Weights of a small GPT-style language model, trained from scratch on English Wikipedia: width 160, 14484 steps.
Each number is 500 + 25 x the weight over its row's rms, rounded and kept within 0 to 999. Layers, rows and columns count from 0. Numbers have three digits each. The size before them is the row's rms in percent of the matrix's.

# q: layer 2 attention query, 128x160, rms 0.262, rows 0-85, columns 40-79
# k: layer 2 attention key, 128x160, rms 0.257, rows 0-85, columns 40-79
# v: layer 2 attention value, 128x160, rms 0.22, rows 0-63, columns 40-79
# o: layer 2 attention output (transposed), 128x160, rms 0.23, rows 0-63, columns 40-79
q0 106:465487474510496512507480493524485536521515465489516509473497491462497511475534482534484513495503475520479494481467501471
k0 123:484483470500480503487454481529518508527464506498536477463460465492474508529504473523492528466494506501478487502517514474
q1 107:495452534533509484541530487517448483495461570507509491525498478489509501448450503519540472504503472541535488511490501519
k1 113:527518497524506534524524484470537488503485519492492500534477537513528469504491499510495491532459519529485498510472511565
q2 095:486517524511506520514506508515457501504512476521521491467505452499512535533513474482528507510506469517442522496527511471
k2 102:503512527500468507496481479474477520503503503491462531530480459511460506528516489519496499534498470527509521520508530442
q3 093:467517477505490474504476463497499494508497475483477519495502501499494462513526521542489513482523514513460502495474517484
k3 113:502513484484455484511476527552473512527485522471472450501495458502499528532490516510511497489515480518494542511535508498
q4 104:445519488483506509464514516476510536474554454502491521493481454498495445469477479491447491499490514492460488442472495498
k4 111:507519457505541464509552472465541522567464542530494477492515499516502521499492506490511490493451471473512499492498479512
q5 097:470526515511489467483499510532511532553461494481508445528480495483526501472463529522508463484496482492535495470559510498
k5 096:517514539504489515511522506444514472522520463545492542507508521513496518504457536466475508485513449531518484521490533509
q6 104:491477514541505538482487529537531529479493522454487511492491516530537483487517497535526486506465486469520453447511516486
k6 103:518475485515483537501423480543514525491504509475495468529506497472533487534567505516510486515525487490501508498562515496
q7 102:474458485496491514511497494507530513515481475490557464500493454478477506443497468522481496455495536525456519520520514464
k7 104:478484512522470460539517471495476503485468467499515486541494471519528497475487478513493512510527480521542518495438485474
q8 101:473497503509521492521496495452518518528489484447485547536484551507510493510569475509481462519474526506494507542478536500
k8 096:531492478540542515492515515475515510483471499511547501489468508496503496476502501492523429506478529498480490457486483502
q9 106:521527473533510519525501447503477546488442508497482530500438492518538489477459537494491486453509483521494513466508473511
k9 107:475525519483448539468451485507535498505482502505525483493461503481557511521518536477472486472515485501487536537504499474
q10 103:510477514538522506504550509507514469480505546528467535494498507464492501550495537520564539493482457509495525489512488485
k10 099:519532496496523565523511480529529525531499519490534523493481514454468536521522519523519480531483489546538491488529483489
q11 097:483491467527487507504471500506492530514494477490507503461503475458497519480532505491475530479536495514479485510469485467
k11 099:490520474495529457484538522492514494455496519477502497524500496546525478477484479498558466496499502474482504512501509567
q12 096:526477499475508542464482488482500540462521538487489485476540508461513505520511498543452516513522517501463449503493518526
k12 096:517496480459476497518542437551510507498472543505504548522505501474484485477479484501500487479452479480505495478511523485
q13 103:501469544515477505481537527501504489485513555508498506535537494502515522505496476468443486449535519513477502463506445466
k13 104:485519502495523497481448554507480469462463517445474478489509528498498520488485501543485498511484530473499495494461527493
q14 105:491490509500454521489514473500520490493526480501478472460537491491543501469526514500446490483478541489531500513503552487
k14 095:491543530504506514488488541528494487477506510494481455524469540474521485518519510493480529497502519489504490513481490531
q15 100:492528541520483496468512505455478473490539460487497499510510506481484502557510511482478470484526461493504516480474483472
k15 111:481529482473486509488519474525490525503498502523511475429471517496487554513516480509499524420458494522496483504499531503
q16 108:486515508561506518492471474562496469486492476469528493466541510492490509466487537527501439496520523502499549487513501482
k16 102:495530489491478526558488498492537489495505513488523458531525499498502497463483532472557477536523454466516486518485582499
q17 111:526518501507513459489493501510504471521512496509505516518483500520459486459495493482543570513519491475506508516516506511
k17 103:493465488497491523513534514516482491512526568526472499461486533525489535463497501513486531420520462510522485494522506475
q18 105:442484479495513466520507512516443479545512503526467516484513490499530537448492494491489480529492516499502501510486493520
k18 101:450525563471504509479524519520500501478518486526501501509500507486447510526511475461537480510478531472497520493466461493
q19 108:497510531487474506494503476512512480493482496540490522515519504474502498472464494495511526511477497485502465474489554504
k19 110:527494526503522562508512473496515466493485484505456510528489506502471455515491492500494500515539429495477506512492516466
q20 103:470437508489537527493508541474469488491493514542479459502494479496500542484478504476519476493472466503485538471513456516
k20 104:492516509530536470477509508486524505489535538502512554515455518544514506512485580545483547487504492494475528510489508531
q21 109:494484485536533479511538510522549477530467494449473480524482473503526463487506463493478510479506505520510495518508532497
k21 107:495507500500502546488517510493495497460523499514507499545469421484481503521516476499475490473540471484482485474497477472
q22 106:518485444471524456505477497505520476493535447541468512496498482505514494515465529519487490497471470472542515538489520468
k22 098:501542502484460499529544477554496505499499516521485475497501558487500519470490533451503539563521496486528491500479481523
q23 103:488538534476521541542513551494535530504488504448557494505515540529500483537463513524479459483485500540514517498555499534
k23 099:464528539518527513509511556485497515512508489479494478500476523475516539471485497507532526499510478501530458484514514494
q24 102:476512505503542466512484506507457466520484492494498472443487458514513473544545532494478483459473509459511517507529511485
k24 097:491500514466479513485509519530486479499487506513501498498475441549490507556524486516502480535492544531534506502490466520
q25 107:477502507529472475458474516471499501497461495496504512497477487521521500529522526477496503494482500502470502440537514505
k25 104:490479496499552530458490506501522477488515505535506524485469496521507461491512502487489503497472479504508484492514478507
q26 105:454528521504501514500539465520487507538507517443506532490458531480500518488476480479470489546516489444479494480477526480
k26 102:488501545534512500502542519501526469469493494484494536532527501523506523513484524492465482506464484468449473518505545469
q27 103:476497468500507503527480525459452491446538485501548529491503489468521528467461533528511458466464509493462488490490525526
k27 097:502542493505493522536495431502538530488483496466524536503527481482505540527511507491497515502489512527526477532518522496
q28 103:519499489482481455495578469527490518493496532490509536477489465505530525564506499511518484501474461471517522566511486507
k28 096:489467481491478512511472544488485521492546471467534489516526507509497549491484523471524497430489520491542470491519488486
q29 104:531490471487486470514446526491489477493539487461513503536522478455487508511513491558520509481543452477530530511494440495
k29 113:533486471529447507493502484491501455501531510501495547488468527495499509507502522535508506525470522497519485480488481540
q30 102:495478513509486511447484478479538486463502471451463439495536478539487485493482488493486520501440468510502519470509512502
k30 097:514479493494559522526461540519533500513520487492522488492472500514528542474503495550495554441537530483485501482483559471
q31 100:513449535509510506491553499495505493492489445522559486524489499480498539475520479527494539491524476487519455510500511527
k31 097:517512519533500516464559465553522533497491530484506502497492467511478486533501526500543479473485480520507504492541490464
q32 107:467511504471466480523473517497451510509506521455481505532486490463507496504508474527514471541501451474475541493499509465
k32 143:496503468510468529488465520548479524516523466504517490441477460485485510496535491512484515481478493525471486483493495485
q33 098:493530488471493510488501510500472539545503497473548529433524461457511500498491496492471528502493490436502521484521487514
k33 106:541519522487483517500477490495515522510490463521494508514544488531535481484488497499489447490479503561503502531526494457
q34 103:501498476396485484467478492504497505484521474460516473488507505544565530468501539502511466489524505496508557506502509473
k34 114:464539508504528461465485481529470489469505500463500496464481506484495442538497499518471524471495511472502477526498475522
q35 103:501499477515511500498502498506486525472507550489496479467520517524454505525511486466478484542503475486517530526448481491
k35 099:470492440520491440549489509476554509516542504481492539542510501518496486468512508465523509477501522466462475497497470483
q36 109:503521515504512524531511537558481473506506476469468521514470482519528505513512505487489536487506511505469511464523508528
k36 112:483492546473497498488479504488488543459490486495520464529508508546545461468516523491471503511491549479467436485466477473
q37 099:447466491527484462528505481496522530520502539539525499494457520499490457500509503489531507492513525482506457514515502513
k37 094:483545541525493507504489488505510537543512524521520524476485479544528501498510465532522467467490532480515454487522456511
q38 101:458514508480515491524500484490521519527496533501514479518496499484500419482502540486496537460495502451542495476476518491
k38 101:517444526531521496528468513508517497508479538471520504471460486495539562499505506490516459506501501470472492516469438479
q39 092:494508448551502497510469488517571515455480493518491479478477488489501470497491521511518553502502514508482446458537507559
k39 098:479508520518519502535512516467526501516506530525512536543482488521501487477501491512499482502471515477517498510496482492
q40 103:510500470488513512456503508447498475457488497513508466510469455501518510461499466551522486537505481509481481492528494551
k40 107:489515464486522465498488503507502520504478474526522479507469444502482502504516497506479542484465481499527514525495513494
q41 105:502488496489538467544523487516519498482469514470552498468493526452426513485507483490529479521482479484519501467552520491
k41 099:473460481482516541537515498530483533532508454441511522502503481491491491490510495492467489515472503505493462483531538492
q42 123:563533534515487533516457480509533471496486479496554477504520505509496489479498526478575480511470494510459492482512508525
k42 108:544498467521472482519446449458462437552459492502505500518490491513482459503498501489486483495497469503500476473466504481
q43 100:515550513517481493512493498517496461470491498473523496462502523465490463498498545530479520478409504505463542464466485497
k43 124:522500510506540484510561477463540498495494530487502521518537541494528462520486527469501494505481496468551515507507485508
q44 105:501468493509474479484498467508545526509489526513499479524471507468477548516538460511519489497467467478488501479532520479
k44 105:499470509491535435466479487493539556475491514541464515534516510476475477493480486483539500495512455512476525476563494522
q45 103:427503498495493519486513531464495537527464488496450512474491545491514517532515497527532515500496488523490477531532475470
k45 107:526516481508511546469486498522476546495488492512513513515490496512545517505489512461517458524438469531504509503513515465
q46 108:510482515518446484493476541452459501551541514511566499519550528502491486537522518484504496497477521525461436501511467487
k46 119:501450488481492524542540475483460460513457471531459465497492467443460523497515479555510507497542498527495498499509465508
q47 103:484476508507528484490510507511521539503441560500495492502476476456535443509507494514493492475488476493509477493517527488
k47 097:588526517470510479521504480530473491501508485502503511497491495472513508506483507480517490469467496518498477488496494500
q48 103:494482501505524525490513500481538500528506511517462531484510478537483474459481496505469469515487479533520505512573563500
k48 102:488525489507511479519475505491532520510521464519524483485517476513493493497508528558506488541535488534530495504536523489
q49 104:529531526446485498502500498478475507484532454504468540497495491561464542431471539472493506510531501512486498484505509506
k49 092:446515483483493488507515509520543522489511475514495513470511481515506446518518442508486486493536489509508489527491503493
q50 109:499539491482504535510503542473523548518476449517500494502480519515474494497506506472531507501481533495472473517480539498
k50 093:513511486498519477457505505451500529457487493491536526500512505493491509445453513532491456495511515502536521506531463483
q51 094:467456531489522467518483479481508501522529509501472492474468554499512495490534469491485465534524466507489523458480534469
k51 092:568547555508494492504513537531498496527494505510461547535512512471567471528499503471471451494470538506497509515495540490
q52 105:484533490450492481527528544518499501490496481514532529500437512469483526468500539509521488471476592508513555492514514502
k52 100:499454496536497483513466513446463472538480473536541485507493447494538482462507531452524515509540535489542495460482509513
q53 108:465529551506522504533500527492489512483483506493483503496513452492508447480470530509515494478488525531479486532475500470
k53 108:505519509472509486533469491476472460495528484512496452479469522493497480503550509515502475478495479499482499494486522461
q54 096:506512525514444476492491532476504517478521520533481503469446538488493508507472516453464465512537571518510514500471530503
k54 094:519448478478485536498500487475491532496530520527505499503467484483565499475515517544493515504479472516491523486469480521
q55 107:517487486533521514465492524538470539501490516473499491521455505473528515474498525495503453451473524541501520553427465455
k55 110:486526476488504470464514529499462514476496535516498499481530472465524482478515548530502510463467529474479529511465502502
q56 101:501499505497453506510452501487531508517537546438504491462464422518511463550493459493512525457501473500484500504484551497
k56 099:532459498479499516479524476513511487447488492520486478506510488468471495476462495518511475505503514512484499489473468536
q57 107:505469498518517555511512480479511509520511496495484465472513469483489488507453496500463495537475458489513503505525519500
k57 103:442489488516457522528522488496512508482530463488467546468494493513499492471502529516484499462472465505531490557558573524
q58 103:513469519494522473495515457513528453504504486544487507457484470555490466542498480521504520484469514487480508487484466490
k58 100:526482517509525468532463534472505508493487488501462496503523475555507540499508471486492478492524529525536504492482472481
q59 103:497514483518493526489491544488499536494501492538496488514444521511483504487486514555497501538529523519463490511490493460
k59 110:483484535525491510513509486513486499454429508548450503521509511488561481514509485484494479560471446493518499516507491517
q60 103:521507457469480488486487484517504488486488553441492522478455513523488528509512524465517536502502519534501473488494492495
k60 105:536447529443499508531467522505504514455472534511504483450507466475504547422478504485521480468484540507469479511464467491
q61 102:512510468512524521520499512465502497515481520510513549495502493500534502509477431474511540481510505457493471511552522492
k61 101:529522485513480468487551526508495525528513474492507504478512473511461531500487476466525535535494478536516524480549456502
q62 102:471518475515517505472457469514525471474499468504494527501521460533452460495498515451517494486493481496499512534430480515
k62 109:459482458462523468527515493505523501527525501491465527505486512534474496495514503468489495540510499480478528490473507499
q63 103:474472486517480481522515502499515506521518517490521444506524512501501505507489533508518454513557498534508514479496509491
k63 106:514510505514469518542492555514502498488498525511531495453464467499493491493498519501495510487517487505512509477490520477
v0 110:518498459430519505478503482465493475483497490526486506451507470479516489503550530468511512515451481462513517535506494478
o0 117:504469559502509519502500526489529525504511539518520507494516478452520546512497472515482475497485497505537482519513536504
v1 116:529478466520521536481500499556498492474545519497505490484496518534520482510469504512509484451539457512505514459509538538
o1 121:518491484450529556523518532496510498494502526478522506488501482468525478550498487489489539499502489496516518454514499465
v2 102:524490447514476487478511531506512517522495500497484481507494528480531506494503453480515563492473492537522489437511540492
o2 106:507481532499511454510531484483534440508483511510500498498519473485483564453498533529474514489496513495511495497534455492
v3 105:502515496514476470502467540508458505468492528499496479477475532527488480511519511480506503390458503551474462461505513485
o3 107:505509491536536474522485472536480493531518508489468507500501499486512476478544501502502502523506485498487508494501517464
v4 106:503536513461482526496466465531459483538532550495519541501519509467490557478515519493475470513521504534524501523498463522
o4 108:494507489495471520477498556507531509526495499509512461558481448537494490483516448504476520478485498508519491492477486511
v5 100:486472474467510499503471484470482500492476510489482530503459529549511557500557535508564496513480516507489488512518508474
o5 104:521530508487543488497475494506537462535529486496490520501505510488506488516496494524464537494533488500483482496496487431
v6 107:525511501505503534491491520558522488549539470481509442468535525514475497536539473515478496483506494490512516459509486501
o6 107:488467488549450509519437532488536515464451483505470493477521455503517517490502516525492502453525506505506493511464487497
v7 119:522485487504523529547458482522496461491470486507487526502533450534510516486503520533525476534448498517504505502467495522
o7 123:481499528472519523518553515472504510501503504492521462483456539431503518568470526458458504492553513487467443497536531510
v8 097:486475523475491506499526522488487523503508536513474506511489515476512539482496515506499449475511486475502516504508511510
o8 105:513477478465500547480440470470511493498472473464521493494513484495514488505490473513517500508501456506523480460492515439
v9 117:527523479525507525519568500486498486507490506522495479549480510527513514490499480504461488486492481520509492488543504482
o9 122:497514522473494513511483518499508491477491514489465538506499462483481518475497530483513489464514493529488519441530444504
v10 114:461491492471525471491501518515540530505497496444475492526511497545487527525554486524481517530500481510519503494524494547
o10 122:515495526517499498495508486462472494542534447535501487462515466503536509479523496456514548495513512485482426485493487499
v11 107:504516493527498485544525533478481494484501492516483524472465500439470472497539530490476477558517507486529529500514465519
o11 110:461490517480471518485470495488536479500473526511499488489509512510453490478535517500520489502525490517497474529508485521
v12 111:517518511509482522490537510519519503517493457501512505501505489525495481482458511505467478486478517485471515497519499486
o12 118:488497484503482534488441512510416508498518504504508481512538538504495484463538513463512510520504474541522508453541513551
v13 108:486499516542509498531543490525485491474465513506468512467507535552517510515471502497548518445461533477472511493474514493
o13 113:508488513524504492497472450517502491505510511472500463504501515515507489503468535481494517554530449512507493540477514494
v14 099:513494497523525523521491500486482508506490478528538506525489457572547490518467491487513484508482508537524480478490501518
o14 105:510475500481507544534542513549511504501517540509520488526522490462485480466506468455511551501509518489486478493492512483
v15 110:497479510522487515496491495494519508520484465545487518553512522504471523543508475490527478526528503468522558549499520504
o15 119:534530477458558494486503503533481510513501461476533480502505524497511516471472519454495531542488495487485508485486471459
v16 118:494483507498492515533512450483518465525513507544480503523487465481486484475487496509481488473514528468465539464493514476
o16 126:465484488500487487463506458514513487476463487481510469533498505530507458499521538502510528523503449517524532503477530497
v17 113:542457502501505524515477469509475510465502520479499513525484541471516547471536535491496461483487487488494502517513494514
o17 117:494526475496533470510489535493502515497491514471487490515495506480480508537494513499438506507514466465479496492487504446
v18 104:530491535545515500453472552521501477478480483473489513503503480523475492495466476546463491550497532500539493486503530429
o18 109:523478529507464510498487488497479491515497526464511520543514554507501497485488473495468509471499482532492494510529514526
v19 112:473462539535527507498499494497542498530500485551522489452522497544507498514506496521528536455543487476518483558512501459
o19 117:532474501487531519501490494526461450446484502477557536554495524509530490510474520472460502512477482522484526512468538534
v20 098:455472505457458509501534491468509515545487554490516473505468541488501526479453517514529566508512505494449460522509492493
o20 104:511520480457529527485486527492470524453527522506483496545485454513476504517489480500513506520461477451498538471482497482
v21 091:525507504529449501519467497459496520493507457547527513475518495465516495484456554496502487454470539522492529505474509519
o21 098:486523488524503505514485506508468513479489548470483506512516509479517486487531487523522491518525517474515510503488485499
v22 121:459505493495512529501487497484496514506480516485496537494534511505530527498469544504494500519486489535532490533494471492
o22 126:515502481509516531502482467504500480504483474514481513451473531486556531511486471537500464521553480488474474492488516490
v23 083:541503517483525497517456478545473460477473519522489537508519517471495560502506430495512513503477497527513513467472496492
o23 088:506513506484466483489521526519547517543486505459506464493499517496470531504498506476459507478530459492525512549495470508
v24 111:523440461496489486498525471534503502530498517525484530475484504523459520550491498467542479462490447525465511526520462482
o24 114:549544513486522506513508544512496543540479505492443510489502482501557511506485481509471519536510553523505526461475560494
v25 112:505543512487520527567543482499552512473518479476471491462531499503522491519507518499512558528501507537498514490523468506
o25 121:483526543527462517501522539477507492504464525545517539528486457508503495497502476538471511508537496469467479544497461517
v26 097:452517480524491534490479453509504546502505519523524518459493476492500501533464484460556498484513540512486526529472498485
o26 100:558505481464483482502533472530498530547475516482521490507476521484492454513479493519541478525508493457544517496484504443
v27 104:481467468527485521458499453503453485482492488485493537502516474478478540526482469480504482479527481474530499532521526512
o27 115:516515537472499489518508498499470455566526517532522473501502501558498494503484513489496532494512500509480542534532512457
v28 096:513496535502522512496453555459477502479521501475512543471484532492469517526491498511519494490501487489547467495505501530
o28 097:492506487462490507497481465538509523480501480538549544485474504531503507510530471472480504481477490495487494472522489431
v29 111:509515488477490481523529478504476524497462488522524532506553496458473462518499490471492502498479488501475506525518491492
o29 119:482460501499492482497524486497461591533517515530475454461495503526514524486484432489523476518467475526534527499435500531
v30 117:535481529515521502494465515567458501471529517481478486526512484521519503508484479509542465449519502511505496507525486531
o30 124:514560463484540509515495508510509524515487479477497515493472515565533473545509545481461521463523507494508544506469507516
v31 103:497510543483519518503500546472514507494502459457511493486488494547527523498524543499485505478464480477484487516526479493
o31 113:473479499479534504519471508558510518450515488515470570487506509489510480481488475470532478446470437536501487467488497504
v32 108:515491524442496527489513522497474525486479517487466526497502523500517507493493488506515489502491457507468532518511451499
o32 117:432509507565483465493505529469535476484498490482500517484519507552496482481483452518494478478493525492464519462499475525
v33 087:478490513528509522502524510492489456493511521498482554462555491489478484508506490521474494475493475484492494454466526536
o33 094:489462546478464524509533489524526504477484511540548529519466491497511463536507499499494544497526472531504469520551531523
v34 114:516496493523512516510457492500500480462465484460537461517499487521519482478549495515511461513500485452500535509536477523
o34 120:455476482533513520515483532491518497483564496483484504444520492460514496524497489462528547473528521496515509521486492509
v35 090:507510505500489478503485477506497508492522484510510510512504461524534530439496490500520503479524423526492525516493490513
o35 095:483524503490530468531510517521489428479455498496484558467488479497524473486515485470511515479476544499506510483510477522
v36 109:557502484514495518503493483495498545505495505547496512494527471473511472505538471537516480521497533510521498508495458435
o36 113:529447508527465451568491528504523527514450498488494511525493503441495475453533480491500485480521491505518483456510510505
v37 108:508507509456459461520500481530473491476480511456502465522493500563501490497486488484515561497450477480501459483491507473
o37 111:487493506522511513519464475504527503521556472508428483474506479507475541498481493466527464481436498506465525500508514493
v38 106:545491495534508481450482468486499472482448486474501505468493505519442477499489503478499528482436559519488527479484509481
o38 112:507508508489489519531467482512504497461502541471477509514503493464529509493515449491512499534551476469537459505546554492
v39 102:486538520505505500474483516525482507533516483517496475461520539478499498483539472505487469492447502468554525498519479519
o39 112:496478492537493455526503514471509532519500528491511482501520514502531512475500483532483529478541463528538510523523510509
v40 111:501550504495530512462532524524494503501508522474506535469547505496484459517497456469499462490515496480511501519496479501
o40 118:526500488507521531479459519472492470480478537562504427513524508507481480501511477503518470533495491523495509507521497483
v41 109:533495569507532508434483512525492527454480480492516523452462506500493499470446509495484493487454515506495513508550513497
o41 114:481516522522486451474526470537493486534483491490528526530509565531522487471521493524504463525535445500474516471517553503
v42 097:493519439478462518484520486513524495504510543507505503476490505499496529467488552471530490482473444526500522493520484498
o42 103:523533481505509473489510515463478473473465517521440543481512486505504516516517487523476451447507502511554502474511526477
v43 103:499498509508468457484550492470508534511506540539525490533509489548550515470522473521539514467506477489445471474471529474
o43 106:539529478505499502542469524509490499482549513462489554494512506514521466491480469524509553483473511518588545517540520528
v44 105:486492472514541498495511544481525489506471479517496524477517504508494503557517492484493512515489493518493539554455527519
o44 113:501514569496541486474527507550485503480517544467530467483465504493513508532445519511538530532469505456472489483466479489
v45 103:543503571525484520489492514441500507470500431490538492460463502444523503479464496469495520486513529530526467542522484523
o45 103:477499515470462529484495545538465475505485543490557508544518473513461488457577477514530462517487498463474512517511499485
v46 103:492451504478535549482516524492465513477449524462438555483465497491502532467495463491516477504513510514486507458491482502
o46 112:511487506512483506516528489502533476508510523500527484504574491475488507454509456453445530465515507501504483518504504502
v47 109:544508473502490465519511551490486498484521510524495483492481511547481455466484509478532517486507497506518522537533461484
o47 120:488509511509535497466498515479475460481498528472519466495497524513566519453531471506480498514486481477492515457499495492
v48 108:478500518515507474506497477467486525491481492500497493515449451501518481458501496508522467472481534483508443529448469450
o48 115:470495461503516446556492467499497479514518533448488498473477534492535476487500475510529493453489485450521555484555523472
v49 102:502520513487485482525479504515520512529519482554481484517500471538506492520517520526473501479483525509523525544523517464
o49 108:530487502503507526464453476508461502541523511469510486487510501470516490487507502457496497503475474483480481464482463485
v50 112:480477496470545548465491505463494566522503481462486503429470447486481493509508484503490498510514504516490458527531491531
o50 121:511479522496464483531506499540458541525513525565510469487516500534492441506458520529527502516491498504497511447522538447
v51 097:464498524514515462514517488520476494471465485557517506484548493493477463508497487540526508469474471506502506514503482497
o51 105:469450505489505454521506492498463506489504498547496503470475536498508484491516481473501483537511475490498503508473511486
v52 111:518481484494520469485530489492474466503473516492497519518545488505517551485501471488550516518511464509421507486467520492
o52 119:510536530447515475474516509490505496466502469551496511500517502516475513495476520494498490481511489530514465530495506521
v53 110:487510523485514546516502481501483484468471481523486484475493473485490515511456486486470525505533526502522465492513475475
o53 115:458469478531477497500520466513496490482477475519487452545525513510468513471479539459492450499511468521442525537430490483
v54 118:486495526537515507505481451529488483519508465506488491525514544459517492461513531517492458463491500477494524492491536496
o54 127:488536452507528512496480511443476523513495529470495481505560502534472489515497504507463497490534498487511504534511469518
v55 105:491484554503516480511512492476533482520495508515494506492499510516466466495513492530479521487505512474517440471500502497
o55 113:540508487503476512460502516501538520502487537515494491502521500509509472523549486507469497505498489502486531485522518509
v56 116:500506455451515503506509513545540485499502485461503503494572488455504486554469496543495470509484480465513473486485481528
o56 123:463468515516476482503511541438477536536501461522509496483461481512486509517505494499560527484532515454515504486536521515
v57 100:535498534475533449480488486489507494487505464516469497455466476455472505512519477495519511479505508475500547500540525500
o57 106:470470510494486462523472480528484511488484495482530539518502480513530493504488489511488538507487466518559510513490508457
v58 095:488463491471533500483519492437471457532479486514486495470497470501474465498559474506496476496494492440469520539498515474
o58 099:487454577491525470490497480521488520460516537536505480489495528494517505527496516500502498512491483515490493495491522500
v59 101:446509512495457578523505475457525488510474442476466493445509508498461495523432503549523531507518483496488489483482502485
o59 106:488475497483465524553489519532461519481496472541511519493492509492474449506471456450505538527491494513488536471538527477
v60 112:484503464491561519514496490479494509539498523514505529527485561500470525500513479529464471523487468496491507509494486472
o60 116:510522502485519483491500495450491553491534484530484515489502473509504521520483497477498482496510502525468492456507506508
v61 099:499523487532486559520479471507482506488535450521507477527513523485515497474524475463502472471481523526466521514517474495
o61 106:510539491451550536532473535483490490492471500516504459487505548439531489497525513523450496547512441537511521523484470499
v62 120:491486489516513525461515514470483454483486526470500559501493536508479519530473485487510525508515508531494523470500487495
o62 126:517458506466466485516530467523524514481487527516528483497512504538466518518503466483460492525492509534520455514488503491
v63 108:543542520464474501547568515468500512479522511493460486475468528503464510503516539504505454460506553478459530479470510515
o63 112:520506451511471532491433460485505574500511505462482459486535470488495493502513473488481455492467456521534457492489509458
q64 091:473516483486494445474504482503538477494543549478472493440516515492500537547531513506477505510480522466522481482528504437
k64 081:490488539472517480494455528454500455522461490504507481484529504495513515477570495493518516520466469517537487495488479513
q65 082:495489510529498479510507518550490497529526504496496486436505480495531531523493513473462504506515518469456514454498490477
k65 087:527498528512466519451503516510521467481490478549522518520519533481500469478507516509507475502528475533440461473528461566
q66 092:522517502497509454510513543472495494522494463501485503563502504503492562524501505506540481520493501503495494452438481535
k66 087:505540462478482527483522502504524509510541494476494533434453497497484549482521503524511493494498503506491485471504480478
q67 082:528499491499442498503441476509484508499534522489517502503450536526509538484516518501485524501473474460504542492509499507
k67 087:454503445514534505477504492519517509494476473495503533483539465516493444490497480520495504509528459530448490482510496508
q68 093:497471529525511463511503470512481494525494472486538535490509475468524538498560498469483489485470508489514488508551492504
k68 078:497478498542513475486480492497539505493521473522503467505535496534511496512511529484493521468487522497524512496526495530
q69 086:543502514463484530485473493495499492513505478512513514540498496506466548535538481491483523511456553495517499486476487509
k69 086:455496503511523491543464437514500489505540485479494485512519503469470527501492486458528490524510509513485478475493470523
q70 094:473508519515513476501512505474504503474494501509517541533508492490469523478508483510534497460513470480535480514497458496
k70 091:524478540515518503446482441502470540510490477527500489453509477461498450529496504545513503508562511479511464499513471484
q71 094:501497518496486500467473470520479480467528510514520504451481511530518512500462544528495510492476461502526550490511491491
k71 094:488495491489492506496519474466520517494490534519508533485497482493512526464510530491548482494500522527462493458530482518
q72 100:509527521474494550505488488449500554494489522500499453512543459486508521504490500484515512495449527513514464501477524515
k72 099:503553480488525500478530503484462560502517542479507473513521518532488513513479492521453516449482513482555492508519460511
q73 093:497518537496483480478538484515514506511492529459549512534538492481480476470505495488509458522501468517480520497481468554
k73 101:479531526539516526507544471488526519514512525477518493493542538494497501490532502468537495478508484503496496487497508488
q74 099:484482523442518489488525486473454518530455504503506534503467502473529506546484492472500530495508503501489514450522510518
k74 095:484492467501528462510545498491487507491526452456519501521522515491493510507539504509494497490517483514536517460473506523
q75 098:452498478502500465533487517495513526468517463500537531489456494487526519493488480518468517499517469520472513482536472523
k75 095:522453460484479504492512487503518453514498517516535512516514484471499523508508473493519468496498542507526540515481503457
q76 104:523503509505517536484504542536487520528468495508484488515493497520516468476498466480517533492552508480509524514469511496
k76 095:508466524491463515499453478518443524497507479553495439514527478474492521505504469476488515453505486555467559538501524504
q77 097:482509496487510493518518552515464479525494510471510500508502511499489482490511478500505495478566519510509502547536511505
k77 097:493475469522538517502523526487500485507499470474533540519479499523472475431516511500501468550482513513537509473492545488
q78 101:499477469503505517508482457534505467552444497547510495498467508517468511478502482469506447523512505553497511527526478546
k78 105:449472448487481465472497544524474545449505503501497499468514512464523516450558491517466521474547511504550491554515504524
q79 109:509524545516485483495509509526538479483530461493530521486465505501503476510499482472519507502500472508511487452447518518
k79 117:489512470473504525531501546496463587472482530510515497501535476459478497510493487461483493480486504487454482487482478512
q80 100:491501548492519466540495472525503488503491529485528528505494484479432485503511447511480522525477547521491533486488499483
k80 094:465479493503531485496510484501551498496516495497537517533482494520509486520478463519442482481499529472512482554515481522
q81 105:479465509535461481514522503520536501471530508563498482503516533489454552512504478512531502515551544508489461460490534488
k81 096:477494483519471495506442492455501528482496470526505514525465510498477467496463513548481478535534518511505501444486498471
q82 097:540520510505511447505524542483496563477497516483505522482502465510462488505475471441528455445480537512497488522478497481
k82 108:486495451487526498501483523478482492517498522513516479480484480502466451455505496485481474500517508471502517494537475486
q83 099:452464502481529433500502549501477483517494515550510456477500492496486491478473530513515504473505494528512475507518491479
k83 096:475506508485522510483518487480507528527459508504553482494468529558511484492498533496501500518473512524518509490552485507
q84 091:446507492533499498457526492539480496552488535515468465481513543475516467493528469458474499518550541516478474537515510526
k84 095:514540523512445501488479522524511486497510495468538507503459529487521464493480475461534449513500507491448496521546496470
q85 092:523482534501510482525486515480456536482546525517522497475452511493506521456516473441527471507504507497518509530516501486
k85 098:517530472464489514479572487509449505500511515513463526489487497513505481498495442506472503533502472501470530511456479476